Weights of a small GPT-style language model, trained from scratch on English Wikipedia.
Architecture: RMSNorm before each block, rotary positions, no biases in attention or MLP, untied embeddings.
Training: 836M tokens, 12757 steps.
Each number is 500 + 25 x the weight over its row's rms, rounded and kept within 0 to 999. Layers, rows and columns count from 0. Numbers have three digits each. The size before them is the row's rms in percent of the matrix's.

# up: layer 7 MLP up, 2048x768, rms 0.0208, rows 1786-1796, columns 0-191
# down: layer 7 MLP down (transposed), 2048x768, rms 0.0175, rows 1786-1796, columns 0-191
# gate: layer 7 MLP gate, 2048x768, rms 0.0213, rows 1787-1797, columns 0-191
up1786 105:499476492528493530518482503545494520482531514513526487499493528479476458504477468503484481506515476524531532497559484533475481510485514444513486541481497488527507532470491482480516539485483492505493548489471499520461552466512451523489476479465485469481477520453511498483493517486549444496507529491492463524484525485514493472545514503560463449507460487506517550461531488540485504503487481530475551457486481495501477446477544535507486519495482523477534506502517469473511511528499500503496564488495499506484489497506472475534473504526494514514512478515466520461457520507497547520
down1786 106:508484489524496524514467504487512513473516482521474473501547508484515500473539530495531513515477479518491486475519505545473460476511492434538497489467511523518428486499514487477532490470495532509543559480482494506526461490497441500544481496496481513512499495534507481513478500505544491474484502505464535538518507495475509507490491509459506490475486505470483521465501492460478475520486492531478482477498479482463535514514489489517472502496489467462481509497500514472496493524541492499496524494453475516510513475488524492499497459481521512504521504518469542468483518484515498512
gate1787 105:497504503516540449480509484486532504453489530522534468517510509507489486496478484514476483452518445491488512420542511514503467513464473497499531497476489519470489502468449515504536511511503537448514524506539497535488537446526478498522528494494485442530505512465472477468491522501468546491547477471484464504508490439449537505495508473500553512501521474488505512514478500521458469456527471440471493522465485472536480500486515538496489510465495458516482512503486536517518481509489528463469501494485513464524516475492519459480497499529540496470501471521466546505505514524508489503
up1787 103:495499519499463497574477496512470498510458547506501526440488451462505520463512504517490534517566558512491487501458462454498494492532468538460510542487527495468473534484491469504479501498452473499495465519503519495506495516487507543547454516494529522516504499490508537542520493490510489480487476513484501501477486526476469469517442473474491480475528533488501505481544517507556517496519503507553448538500488511475506480503511495475539498530494510462493492527475500463501533516518476544546540475505506495486471525479494497484444516500487506510485491522504491510489523484511484500
down1787 104:459477458511491511527506510463483507498491524448488452486550487474485469478519485500482487505476523560473538521478496467493551477513493507478478526486470504536518516489488527525517524522518489539482453514494490493497472514496486509498511507520540442474496511493521516476533520496477525435499517501439483456528522456452469528502503500525508505506492558484479473480535498500486491500495511471536513504495508514475508442531471534481484489495444501478508564470537521481518524528516472439517516493523482535489483485483483533513479492530493494490502505457453529480488489504458505513
gate1788 090:486497499461547499499473484505496468533538520482489542481495540471544505466508479484471470546526495519460507479537513497497524499554516525463536457477534547487485466486452498495474503515497477522519474482520486492550489489529498516518470521458556500485502506468478535553461488515538514487519483500508531524506475509486483489500487531505457452510489518533489485500492529495522480460537498566506447571513510499495462491515474487529486462461495493527476484465486503520501483483495575440444479538562519499489489519481517511497452504490564496476498525468540512520476499500484492480
up1788 092:486457521478474529486508500496554555530537543482474459518478529519511464531496501481484492541502508463507519497522525487547515501515518487489501504493480486479482509468559502496489504488451488521483529489445488502488488502535534477448505474478467508507454472531489521506500509454496494515545539506477465493485506502526516478523495469476504496470483510531515468473483572468498488526560510503518521526500471527528509501492492518547527539513484502502527474507468526494466510525481486466528493498531512523517491523517474526527465479488519505497524502522512503515493485473503485526
down1788 091:519511513478483505531492552523500496469488499483532474550466462508517528531507464470515498486488507492534518504467477485489512486490460451509489481477526518492545519481479467504513523497480485489518561504492526485504492512516513490507520452535544520477501512518506486514463542477506483524441568510562528498508515461487453505483501494507478453506516479441494492539508480457482533518467500520499519517452505508484526558506516529492512522525528507441528497511438464527476471540495480511485471494486497491520497499562532474501494489515517488512481498475534495507450489488483481473
gate1789 100:501501535473526521507441471476434495497508491530505484473519516496505523497509495516519472466489540497442492491512499546504540470497478521530500465504560494436503492511460488472491524497499515509513498543508511506497489516495516490495535524465490552490491491515518495499514478460535482533496510536486522569463468460527447484487515483499532480517496469465485503501485503484534508509524494518494489479439506484523502496520496509494492474518493485532527496503537477500487522550534501559495504532505494549529490497502497468456541522453478463498504519500492497491489504504523512510
up1789 098:495512454524476520443492484498503490509494495535492429519505518518511518502511495481498465459495527489485471511516509506466486475539509524520521528498504513498520526486486498547488450478462502506495532512521484520475515481544465525479518565499525527543476513515477513455437478475485480553504467507497506484445581535514465464472511503466490480450483502517500494481506476496508522538493539481468482493527492483534513500468505454499526511517478471480511471513517486489495519529508496495519486527505472491461464480505502446462487494472492517486547533516497513511513492483514531549
down1789 100:496535514524513453498530480512517484493471470483523502511466488518527546524502486443471501515453520491539523484498494457501538504529521481495466479475502500462508488478512490504507535481512526496526449458523488436495519501482528497554528437515515455498495496503508509498498506522474538499497477519521526486547447532496550550517505448574524497489510467477472540545492478510509515477476451497518515489482519487522478534525479542523516500475515501520481523511551539527505514499481473453512433502498491484510505522496500506532488490501539575505473484523484519512498510487453512491
gate1790 109:520478535483519482467509508517502499449512537516495502518491510508528490546500473453459541533475532507502518488479517548453513528515507527546468499448471475546512507518520515457481477509480490488495491508484495491455508485482482513571488491482528475499528482472485493511582545498495510524489489503498504476469505483525482490527494512496491473498492520509507471485478495489494468492498485490504473511527546469545498504531513491519449506465469473461475480520485506447507516515517496509506546461485491494506507516524508470500461510554500518516510520513501505539459511508480508489
up1790 106:533525493508495502525465483509468562485489533487512479442492540495529472485486496507434514492498557574488494472516503484506529517473487514484560493498484486533492488490495501512493512511523517510481509505533494503532535486456508499483462516548486505513562484512504530471541491479532536521513486474501460535496505435502462514494494497520532494516533475548498506512526473456526504550482515509470470544482503506465460550463554519511469494506443521470472491525540480477553536539482482488547465524511496448504495439457477442516498523433459482514488514521481519532464511475524539474
down1790 101:526483484467484521488480457470513481467460522495465533527483511492528513515504488512499489493504511507515492521478497519497504509500509481469492487555435460508509489492502485490482502499512499518460499528520492498520558488475514478536484512470530472511499485496490514463525530486490515571476515460486478516492497493478536477522476495475490480503497487543497510495487464512517477446519488485465500514529542477547492533509536492510502537498468516520480496509479481490489514453498509474464504495536494524510493485543510463514477497527522485507506527462523500509501483456482506484
gate1791 096:501488417516502539488490528515517527492497482513491442483463492508482493507488526493497515505506508544494489535543522527488535497541552501470464493522482461490488503481470496497557485558492509496486537532481527507517505535432460475518491484489505495548504524507483512483498478503554454523506489445449523498505494550494500469455486540470493466486499468527522459540530472478475517467478491494510508488521472488469499463494555503496482480506466459512489503526512488509512506523485466492472522452481493535546516530541507490495474492468474489515465502469520492525485521492492492502
up1791 099:491494509495479519529494493434488528506494504513496535470520500462547508468553537483482546464519563446542518542470510534470505474485525470504513500477475465480526502499440481519459485485520516517532461481537503513494500530463529523481527475472515526492511509483539514497511506451456447514543517538484515519531523464532455486478504482510500561494497498478511479502519485512461494534501541477491544487529450531490506488485477499496520473469498472494555550547532516541503499512512521515481500488510549472485486529495487494493475501523511542495494524515523491477508533507489481513
down1791 099:485474486478524485452547507503483500491511477523496480507533484508514513464506484495505484472458512488524516457500488481473477502537449469528495490524493561485512465507513502521487504500512454476499513501486461505527468474515511491500483510485522519496524457496481497462481509528492503471497528477521469507506504474496520500509500517511517502511478482511493522462530491516491484543490444527519503507502510502518470473555515486463474499510530504492499534502496502490512492510499506501487485489511487550497476521462493531509520513501481503543584454492490509576530504528512519513
gate1792 110:514495507498500499565511530473489490502524511492474512498449549484534487494473534485488462462489498499564516498494495519484478530517508546526523492509529497485516532498494518494478484481525483512494549471487483489484523484502475514500492493487464442525469493497491499503483541540484542495526526505511477465506502513527513417538487489517476456477515463517493501465506492503481496479499484454485505498501511451568495523484491464466474525503471492511566518438510489523535547499488531531471455528470480500489451529463495526504475502520494495515490521531483484516494485529480527484
up1792 112:505529510495473478559489548508554491510484488516487501474499519516476496502516486521498536487481551514506464539490519517486537489470523499491457487478478480531480501496502481472497532514499492449481536546539545470458536521434481472495450528489537490472504484481499509522554511520512453495568493494529519485488530486453578537488501498501431516482497501453478440495466519515461479488498515453495505504546503461498492522468502518479499473500517496519499469527506478504493500489470514538474485493559512498518514495498492552492510477537497544511462448540502487509491473517496537476
down1792 112:532493477525495523533463481454506519535497475538462503452483504486491461497446474469505488493481529462508477511535487507475494525461519512464474487536491477526471502516501505499485518485532504465461536495497483559526479557541508522540499525502511500507470480532508479491479519540509533510456501470513498530491536504465502523489492523472494520527515500531502468519475546475482494481515477504520530523526545549524478491493539506522505532513484497509499480537505500496508479478556521484489444498562532491475526481468514453516490512466446524491494523491504545502542527520508507486
gate1793 094:490477534504555521558508531481506466481507498532502476487530537517508505507564466513484493542486525552512474519489482478530474503546518495471515471509467528518492511538514494474493532518500517528534488461512451512538512496492503565484541507475490486532493499535511525494468482463494474480504459523473473526492528475492475459506455472489536470476513534501455505468505481478469478504475502527491523460492523521517532483486499442482484474504493454504486485508532508491473541508481532478457532484547447460528454501489551489500476496498524491489515524503495478487487528462523481528
up1793 098:524542501459484513490533483487530560473528497525527510484504440540487512518480529506490492496521473415530509520476512501496563511495520555476494493464536513481538495488481500465479490510520463475503548517515501499456490448500528455511550511506482527507525482476449496488510535537540531511495501505438488471493471504494491536493478481519434508495445520531492478518518494511533531493483512546501499512495503511506464532529502518473509532478477487487486525561456476506502462525540512466538486500478492513511489501525497525487503504485512492490496512476524473512460482453482538495
down1793 098:455518533496503530489468490516492468455499544512492494467517524516520511475488486482464521511529552503522508489479494490494484540519496491474508435503481553491526504528497462518560496520499508504523513509520495470512504552469489481515536492508522465469496534481502517498517493479479518497487515494483524514492519506517569428527524495490500554490492491482505500479491495430501493519533497522539480501482475502525510525474509484563497517456542512507498482498477536459503541536532524502508497493511474498487509489516518478509516501518468446461506474530502460482515477505494479504
gate1794 101:459490480486540524465487528535520489491521519491504524504498531492496491506477495491500567490475514490496530517470505494516489489528537479518472537518514508486526478535485574468476525511491524488531490463502475495496530496512496524546553487490498508485498461500506547453505527534468503515520487544519496521518516527531507457495518513510527487462482459542480567501558527544468470490505469523501504480459506508566506524528489480518506503505524527508484505534548534485499493537505483481528516527489481525548500533506522454466508533489518435525526517459502504511509474496503479537
up1794 099:503478521497524515483475507486477499489484508518486519550541504506462496549504499506494515503475507532546502496491440492505515501474521498462500493520481481513495502545513525457529516516506484499506505503516467506465531480517510512491481499495510504481559479500555529508465499497511512562493537484519443497501498517480538479488525529525526490508483501527530534508466497534495502478499541516499476482502477478486533467540485467487502500509524515487498513491499542505528515534484513483481529493522488510524528534513462515457473511506491495530532504522476502521536488521442484483
down1794 099:542499487503482493505469511497492503484519508529475539506483539493479490543496550548503485499496534502473537497481540522489511462485500534519525494487499498523433516450494515499469534487501419552462486507482478521528502467480539496481428500458510487475465451524531514466495554497490528553483488483474514516498515502470498551455463481487496491521522505518456470518490502530498481516485533498483455462520498460521498527471487540504493480530482555486491521512498527505522472499487503492531493546504531515483489491495501481494506479458495492495510512536490516492492489515533521512
gate1795 107:465506479507485464535489480450497485568488496524542482522509493461486548541483468537510459508468477529493483429485534482523483488469490508525518454521540542478467496500513524493502514536521502542509499543529485487502545508478526517518508525474516501472540554490502488502514482539484497472514481490546505488503511483477445474475533518458502483485454522531525481490502495550493519501498530519521440511490520454497466474510475495455476550522503528491490463487513514495505506485483532529559489517525519511509476515451550505488488525488507487467509485524495493539449435487530517531
up1795 108:507480483460519508485491485549495514481468525493515490548494532514493532537505459478485513479503499492554516446572489516465487520491538522510521485502488513528494524547463506502483505514500486519491556506489470509479491503498496522528493476511515505512482496488445504521496515487501531457500506452523538519510563540501524528517506477479541536535488509470451516532485480441491516543534515471468513482519469519531530510515538473516486498501554525514544504505487495478465499467482471526564499521491502501476468497525475463457521506544495514503479469546501465524503517442475488530
down1795 108:528499527580487512536540511522480533484518508516516555494478517480484477498494472484509536523502511551550537512499498481485503495528510514551483475524560527477510497500476542445494469492510491483524523488522488480494486496542507467538481481546522502501506515541472504476482488520523512474515484499537471475445461508504545537512510481488492493507506502511515488555483509440514510502519549528496484525498521453489492494500509521503511505482523500510485487471511479468482486509493523462505531495513454514508478518490477493502487539497509534468547521537506499484485495478516493483
gate1796 096:518462516539499474444502513559490518533503551488505529482463521548493498488471498492462549493522484501525527530507505495503495476464454510492509515447506483467543511468492520524490516501482502488481536531487507508452505498499512468523522479487508477548465474551497484494476504510517543533542528501494472498510510535526544462535459488476512569482522506513471496484508514523519557471485500534520500505505518528531482523522493523555496477448505487495491513488475494500505486470539493507488489531494546515486473538563514485468524502515479484479522499502550460523533485488492537544
up1796 098:514511448523477471479508494534559515494484493503508526515471533526498479488511473494506516555527525521521526480485538511469504478507475473499491503496489555530449497477489512482457491509500523515498481468482474524497464494515483503499553502565485534536476485512512490523473517476526474495502474516466516486554502483466485484497502520479472486507511521509500531526535548540513441532479472521492504487504501495465509534534498568489503501528542515577471458500493537488509479517503466509490524484463526443491506520486482558524528479507537504482482476481500492516488499514508487502
down1796 100:480535498476495521538503516461462486510467498515508492495527506543483531484514481454491487464498532475478495498465494511515489509488493424506499517483540516525504509502521481520498485523467488475494511518510503488508511461445504499455509528484505448518515515523476469509481466496484481462507546476518483527472500511523485516496506480482572531491498487541471491506520473547509550516526507463518485542515459503500493537482519511511469519469522470486541507539521512496476466492503518527486499528518534537476511546556555448480496518543470549508482505531514496474505513527498492506
gate1797 106:499497519473492428508554530524528528535486481462555498465469482547491513529486512491476474498492496526492506517490492504503513491539541499509450500498531467465540503492494503499518496523532534510536487456515492478476439522530472464541458473526473540469511514486469531503533509491473496484467528487471515515466510551501510524501504538449528484516486455454527524490493476543461519508488504509559494492509458510511514500495475510496500495494520499483505555532500510546552499509500482489488515467500476563529501505490501546500478508477517481460461530539512493481503488499482504504